config.yaml
d_model: 64
vocab_size: 2048
attn_scale: 0.177
init: "normal"
lr_head: 0.0123
warmup_steps: 200
dataset: "wikipedia_en"
Each number is 500 + 50 x the weight over the matrix's rms, rounded and kept within 0 to 999. Layers, rows and columns count from 0. Numbers have three digits each.

# layer 9 MLP up, 256x64, rms 0.242, rows 43-142, columns 0-63
440529455487492397551452546495513493468469465489493481516570470454501592537444546442509504412438545490424575480499490579535501559422455532532479408512499538621527531559516430557455533508487499
475495491495524480486583533518524442489474588414479485517630363437571538478472487471513440455519529539452540509504436541535505534387457531525450460599512476431383532517620474548519494517532526
491395519495524455485568529541628580376493541471534407548522522396508579346557428500523526517563495520575539493571594489474579416493570449510521431540442515521475477469502519464524462374436572
415514481464470403471530581484647522497519519509512536514480502549515554428488567605515525370458514578437479433487601516493503457522440649508461439487328506525501597503453547443536491501474529
619523577487485543508517368453537448484490525492556518475511358485525562553567538470546620463412571501481533557570459533540474423469466497561439431625461453408561519451524537484461477479439453
513560519492555346553445544462544467506503557469528493594410455449537474454471501404466427537506592552611484478549567529462421526557455477513449507511562537445513564398495529436537526473523447
482620499573405490573470523465440543494537498544514408562512411476584498514394492490502548550539532549547552700449501424393469444467476554540451449474540469471501493428499413524496520552464473
490464536411454460423518451438517488417571565503550453521584514415532453499539526491522488380491540489525528582600491552472446492549511453570517490530541494459571507493595545424482566426463500
455531474456572440508550524460626448548465548460496492535490476417514506624450538467500464518440602576492525491542483490436486529508425394500511505531398499480557456512497603547613374529451513
467553519546451512518464378501521479455439469562462479526453501461551627468513537559545619518592485525452526526498480523508428536514464457519480558531452547473438456511413437530627544499427478
425464425475527450509570498449454549564540504505570573512447563492393517515458506511565441450535470501543501570523565472445432496510496525541484533493541494455482415492569448461522627459525462
488580480475537497488496536574546492476521461488533404481535519576528478483527499387534478443591531519512521508435456438465481483401441543517478561509451437422532487550446476518508501538551478
472535436464544416430447542494591499541433411477567439561552493521527567412524501436515504451419522389452536535644485447451565436561545516553488548504486547575549488476476475545441500543456605
513583565516467442479501492426467531517482494423441405492511467537460389526522421459419551492560526551623507545477503449467451476461506586656492476534439522498569450556506522513493539510501477
465572489537604435517461391590498533413483473568509508582510462579591546551471395498360514484448452450473529488593549455565438510425489490533408465538536472527497552415465473475466524502520582
545499462471519540505463469565426421460463435509554427426541466473420583553478581434525464503590548387481387498578505485476452490455501478523546605490444590477513509536532520498545587474550522
531576496497504531493493567497466494511575491474398462572533486568456590469624472464467401424534521443509514493501608527585543400530452506499413581584481528449473587466516471436464467442470481
488490566506481511456514514471506494514457422509516569553515478503475519476582515531564465386497517567492499586546463490591464415471477670531470449518517553476532511491459516439460385504403454
498533519460386466455479484500540523436560511503554483373515404608472477536512554506556485479464470529527516557525550507480522477482511543595496516459535596533542400539527507482476444402437448
446505450487478530446472530408474582575487512451478546520527488483465519479474474597468520461619496406606502541562513474596491584487537547416521508543457467436462487444464529497460505438584554
470552643507429470473523469572530471477429473416469507474472564447517523540524517553409503488639459514534513487486346503541513486471491544641445513569470471480468457480550461547453471514504580
472519484499490555527447480555486460466501457524436494503368524529524570445441511547537557402564536534420538547567504461536474529430501450478536553489474462483540458449470511545555615571476507
569537545529479519447503514502442502573519553644576562435516412474558403508473506474546426538515524557482508469484412433403519485456498503451550566510495537460609465427546497436468524488445482
484532502484478458419519519493553534562558534496475519564518433427473484516438475465522502555547495533436466540616515580498559400387494469578369558546525486496490509366479463529489492455510561
573532534494514448430493472486487434452456596569509389487477496514489588414606531515547482534458452532486540412505489392471505513561447532466444523554471589425517463564549414543522458558467504
451566424518452495483556568564480427535470496600473502517478450465476629490533525521532463468503500494484461454509486475504477525624460451535506548558427514451476552567541594390543543405553435
553629516534611428542437471480488521398549333428469456501531432494560504552445458469513477521511554540501472501523473534502467536500461480549440482494548500561608553524506505476537467521456518
466463454540436422459491584405451436482555450545565575548514468487524534468439511415516561470424526481466475515547520536480560588463453524487554437546541521566534420419570408497475557454575620
580526431440484527445569515432600442546511452460507481549525437520524444512487454477511381559541539480564490587479434486517463563429477487498518551477509531424482449508472506542502497589551494
526479528488535481473575521432553445544565533514623484502413451463549490473496532520523511526499547457475540468577539521551441451426499406429435514550448511526537393513482533525466546471489540
600433547551521512425508505529472526501447464541472537425511495509532531430527540554496513440539385528544491514559497434598479500508479584406457460576538450463428481519546532468528496460397621
493485569449462541422500548456429451514459535594516535545570437428466524507478487494478557477484494537452543547513475438460518569565470494495568481437495519338493451573478515516567519489561459
492504572452524486500493559625526566482445433584494481458407555461400502533484590527525512494482504484546535406579477490548488496542457458568498456441495562394478523513424488484472465483502570
496461507507476523490458533511554546490493373443462479509467522495472402529456473531517395491550534561453589378550562495561489521523560457586553548419491532467521496560437498558473470523490522
506516495490424600484467521571482518505438562536613544480534491489425415503421544607440507414434510570518533478537533456579439510431541457448469501532489548410578458553461454536507529557442492
553475486395542591439539505454524515613497519582554572598555470512449478568484505509485467491488514588538545550443413454423574451472452415484413521526484530477470493453542451402495502450534532
567444543442521492486473495657493580413597602531532405509589461455424518489475540435401473458561553538434600455492509463537528472510584481571480453532451492486486519500479408534453540526571411
551473418515496451448456561490428520412581441527529482504477543442505468510483543474542524454481474537554507490520487483533510520466484478511555463498526378502466474461543447522568539580569580
593552486454487510488488481416502461542537626596462547523518480444460479550520485519480565458454459581486576539503495528494426568448451513426397498484429512380522447486571495546563515501527491
531527455444500513462521419531476484394474524485510490453482493524517473499525558403515564507566454463470485559453482550447553539472521566560486545597459516461505491435481497547528565527496543
551443553397459495549496501467581512541421509620453522524464452573612576523527524535401430486545526423506511422660515485509442569499504456423525460608477460414529489463537493425524404545432505
488521549489518454443486450613484592430519527526510529525542497452527457425514527555499425502447538502611509533437396517598606378465537508461396464563430506475519465536519422499558462554429460
475503492462510541594542485584536453538439477530532581520538472566504500561437543526506494562445520514548419487565485455544491509441492477485406524527477436415476432418419529478497438469580616
521550505496547449477493401556525443507558496400452597496528435426529436497546535487572516442553491546550521504499421448478464498517432484423463488526540450497591436475584551519579480478509588
417534591462448498438544442438533501510409459498554502567506507535490465496608600451524529415471531496486512575474572388535545504507430500516476448462516620536497531443495492500451425454517543
482476555420487529421519511552502612584515504630629435484479448509469474553497472535508365515512523577527598465505522490482523479593438469544455516508445420477555471407477484585472417552475466
492577497519544529462469451511531520417435434443477556536558492405586506594540512493433518488509538546583543485469523548476545458523552494599443489530499475485479469368469484465493505474472434
528625444460429546454502491434504434534420547542590597497524454510551515572440402446513471576543557514497503473587469388492521497557498419537591478432401419501513457470408470455526467466526504
500496558459521535416530427476540471517539484613550519415501453437605463520472500456588435509536529443552476527483509470502517547500501457514481498540564445378566452567483497447479447509528563
534479473511422507408559550451594416526497439489478528472516452474604521442490389514432471542487568464450492505446473546559489450586566557597516536490393482461480523492507553419537593478558572
477593563501343424439494594548475440445390533546538476428563465589500468481491572512484480503562427600555580538551484511448507500478516551452490474513518480434567530437499518457513529465420542
526487524516464478518489516411500508563550390554447434508525590511511470511451465426533473494454531544467546526592475493499547541534440567506543411475436448535588519474553474512503498479522555
436537525464539478408534476519437463542541485491523538577489493372517567442442401462497480461455575558470416559525515595521587420455531520449468562528467499532550475451580525507465564544502459
574504491520503569474477503530524397489525441489568452446449432458546529531534527432481530487451529572475531516487461477550490493509483574534536464488521471494485398416500599522468540486502509
628499420435508514490454534415574514524444516584502428548484525523509514460576458430550445469516539543534444462476539411504518512524467553475498500469461479498494611468411587442570487465611484
488474497463512483453457550480474486529517531468589396434448495442586568462556494501480566442496499532406531542459559432482454515535488502538443517510553555496534517550509516486451498530553587
511498543497387507462506573503510509503513445640586434502461458610574521567468541460485472502444558542418560519447510478511563483426421612477484515449486494499466500509516488485480497456544444
492501523514439553409546484608469518425520406463441479539479499501564445554513460491412535528547551539417511549636510480519559435553616512456429449552523487435470477438519440507530536467535554
422424504447536525475493526474380518562408533479518533524488453422518553443473526547483483562541499457498526557584617546524425514505472608536531520488546494505527494445472423438518484483456601
494515542441507481494555531538503524557512465438440543540483469480558397516558540433569458470594527575508500528448497547488456522444416423540522531415423528415544493485521521504499481557525477
536442451474628453566541489494524417446386573469485474561527526514491468500532437473532443446565495538440588519552552525579433523515471498575466550571538477477471540433500428554495420493492512
606562524534467374513529478414503471495484555434497410572517437479475566458505488584542423466508531475531462547476620504472478397523448455457551452477503552514582459566390487535543648407461553
566463488408486539418445512431496546528562506578568474553515498420444442636458509434495549554532555562430476526476527495491514433455498547510487563460419477452467558438461574520530552528521570
545478562513492451455502636462591586475446560432448485531535526510544522544521459548559542465487548489531463477458459474532475391424396559532527563469417529449408436471580428617539496497537532
498504522549512424480501486483536481489488538467452446506501503472470478533429529510494539519506546558490478460534572480565428495527464482442502459421474512524554525493477432497544551559564474
417455484430510528570491471401521509491534422456402514525485516536436563575492575391465540452491490623481503501491585433491514539621496563510529526496453508466493519472502421485568533477531533
496536555485540494461496479469437527515532406489571486544578442485457665412499479400507540539516542417518508480435483497539506525538464502505520483512484469530584445467473569384597553480571414
515484548558527446426457520490554463482479448509497545561494548534527575449536419522469499577535438487590524500361441463593450540467469581472452456446462487390581504512483484384557570429577574
482389422428477492498514469507482547576416443577543524499434524532460560500513564403451511525625479491472542581473468473549533455356532526490615460499444482466434593484478567544562566464504552
517552539479488468433476417438494528433503522474522452483490502477524485479506496518469535533641476481540547499504504507511506484458427472564450601462388451496525536545460598539604462527458565
503467451446423505477478469503576569537384462510501531466545483551491490548473617456563514508466603454448542472535496590500445380493520426527526476463456630365484533443484547460536531465567450
438510552500464508558524498474557412542455401553540418464527413452490551442497517527503480409563510536434449550540536571554598534511533522517503430456516611552546476448522550588534447410419523
464509468515555441577520512557458523439441573516496455453582451527552464524484545485469472452444511470475638599510546460512423509516624463590451432516446470507542486531418461534567459501472496
452538492470391441499463571534536519414408482581550480467483520490561467563554526476599502498472543486463506498545499596520425587562481514484410534449401462524535561532468445482507501412387530
462594454497578487456465448500527529436501522495510537448545556434480520511530554541519525537481545621385499566544522508466472447447491522535463547474549563442454548500405458541498468434501438
466470443482522522473435552527490596496531474482461491521460528537588492561562549531506465481500585500567493516547444486586509511521538464430528421494473506463525426510497424447442529501436625
572549550445467490455583536521424523492535471473464460506458438483464501446437459541569488504506603489498494505363519473572505472564415517552425473533481511504552507453530527557461534562507517
542542456555536526488493448483525492474490468584581472488402508504564508555584519456483488569456526523472442566539509573486460448407495483518441482475488521519571409462505450507572452539499487
523528515472419425490583565507527397484554463518519523581559472418593483483530465507503515526567511573563452436482464447559446512566421466550523481403455541476452501539494443481554499457560539
512619505552425413534592443493569555471401546559492546477520524507571455498449473486481489394474565603509484469510569478443462506570479495552527558515516501466487506431539452545490499490462385
549540490551502568419451391438445504522480521491484458479484467477577448448482541470526519447564584494608636529573491434419475549515469451449457514576463546462523566431489481526429523512587481
541464535444453534462516555549458555453534522552516601438452498548434506510600582543418507491454459486546591491579567446452512430491511472549490567445463414445486485450573379529558481402510461
518555524519437538518533475381490466538494378467546558405570421543408472413426438524561490376584462477464612512628486433520531567521466519586487531451478458509456521502522534529516530510538497
480433493529524465491491486530460537497484478584488413497575536481562515532517474497468369523537518562542416530451516452540530426466464487525454463461519544449608568463561517561480520477508547
550543531511487480474458511481515411529414532566583515475532442601512465511542377464515506467492558501514546413519523426568603445543406432475408554449497535491506599433480562402612462489505499
504488564455461459424497431498610499412436530515570536521434524493545462454580407378560541368497464469535477559469464541590530588481487525523475404534444576531528479531598531506544457447565592
474439494518497504459485587577517463501437471508467479558500490509482522468610571484494435425467519559519573545444460470565433447585471518512531477542443486602503454543467445490516544464470488
507467599557442520512366473403486526544554593548473509482567418416584489498470546550473499457532507516442508468522539460544584461550502530487438562488443461495467508463581500558603477443486449
568504492455509526470461539478424456532489491556503531529508383490496533507510565473511460513565417579523620432486464454454550540452485470544409539441525535456446533526537461493504480465508550
540404478514496423508546561516490555490546486554493524480617453577413496511510505569543559471500472488465520510516563568440462484499440499533454494492417588487464394441539422539519563493502372
551519533572540450513518420506559490537521473530505486537493561446423467433443527514479496541490495475494519464493519431495505425604534619482503460530473486512554409487495531514473512462428593
496519541441486589512520487499571415509479484551437509554423513482476580426492530507474432557545533543458544487533542516450460572491506503543416567467404519503527375496495498455494561519473494
444522566511501498507517378560480497512419470499514513541446445451491513566559544458507450497473520525374538519529481468506532476520595444482484474454451531482434488539504547512544628541529498
597512492475518425473437452633491513508498535528470604491464482510383487543504464503627480469515632428492476498489548453479430483559418481491592475491468491475530441487488463538505528501523498
512429506451495417337560439429537473543451506555498507373478452601525506554525550508483426542482482539526585526562495487467526495465433501557485481535600558410540438454489533582577475580424490
459454494453488504528492518462572476495457567479618496503489482557508463582526524489470557454506565458528508568480477422485489514538534528570388581479460479480498441439581541475561459466434457
503607500435463462425382525501619516511375528502431512513522456513558554481489482474489459500427610457518557444448562505439597426556490481610521510485471534455487487449537516627538520511457412
556533538473392469432476509473447462548453465556575513439480506513525559549523526525469552431611384501509543461504512535523450508570540562493488482559451410478500519499398448501522471486472596
515509569540585444474576525507504495487420497484492538575530432469425564510556508483475533426536457535514507536587448416431414582451443506463509528523544538542489485406498545484563505450490428
509467502498539466481525475441453566537448458440457488488523474514477479529591522496504547535517442592478499530454547534520454519521476547433564484595461554423401441483579531565438449512531466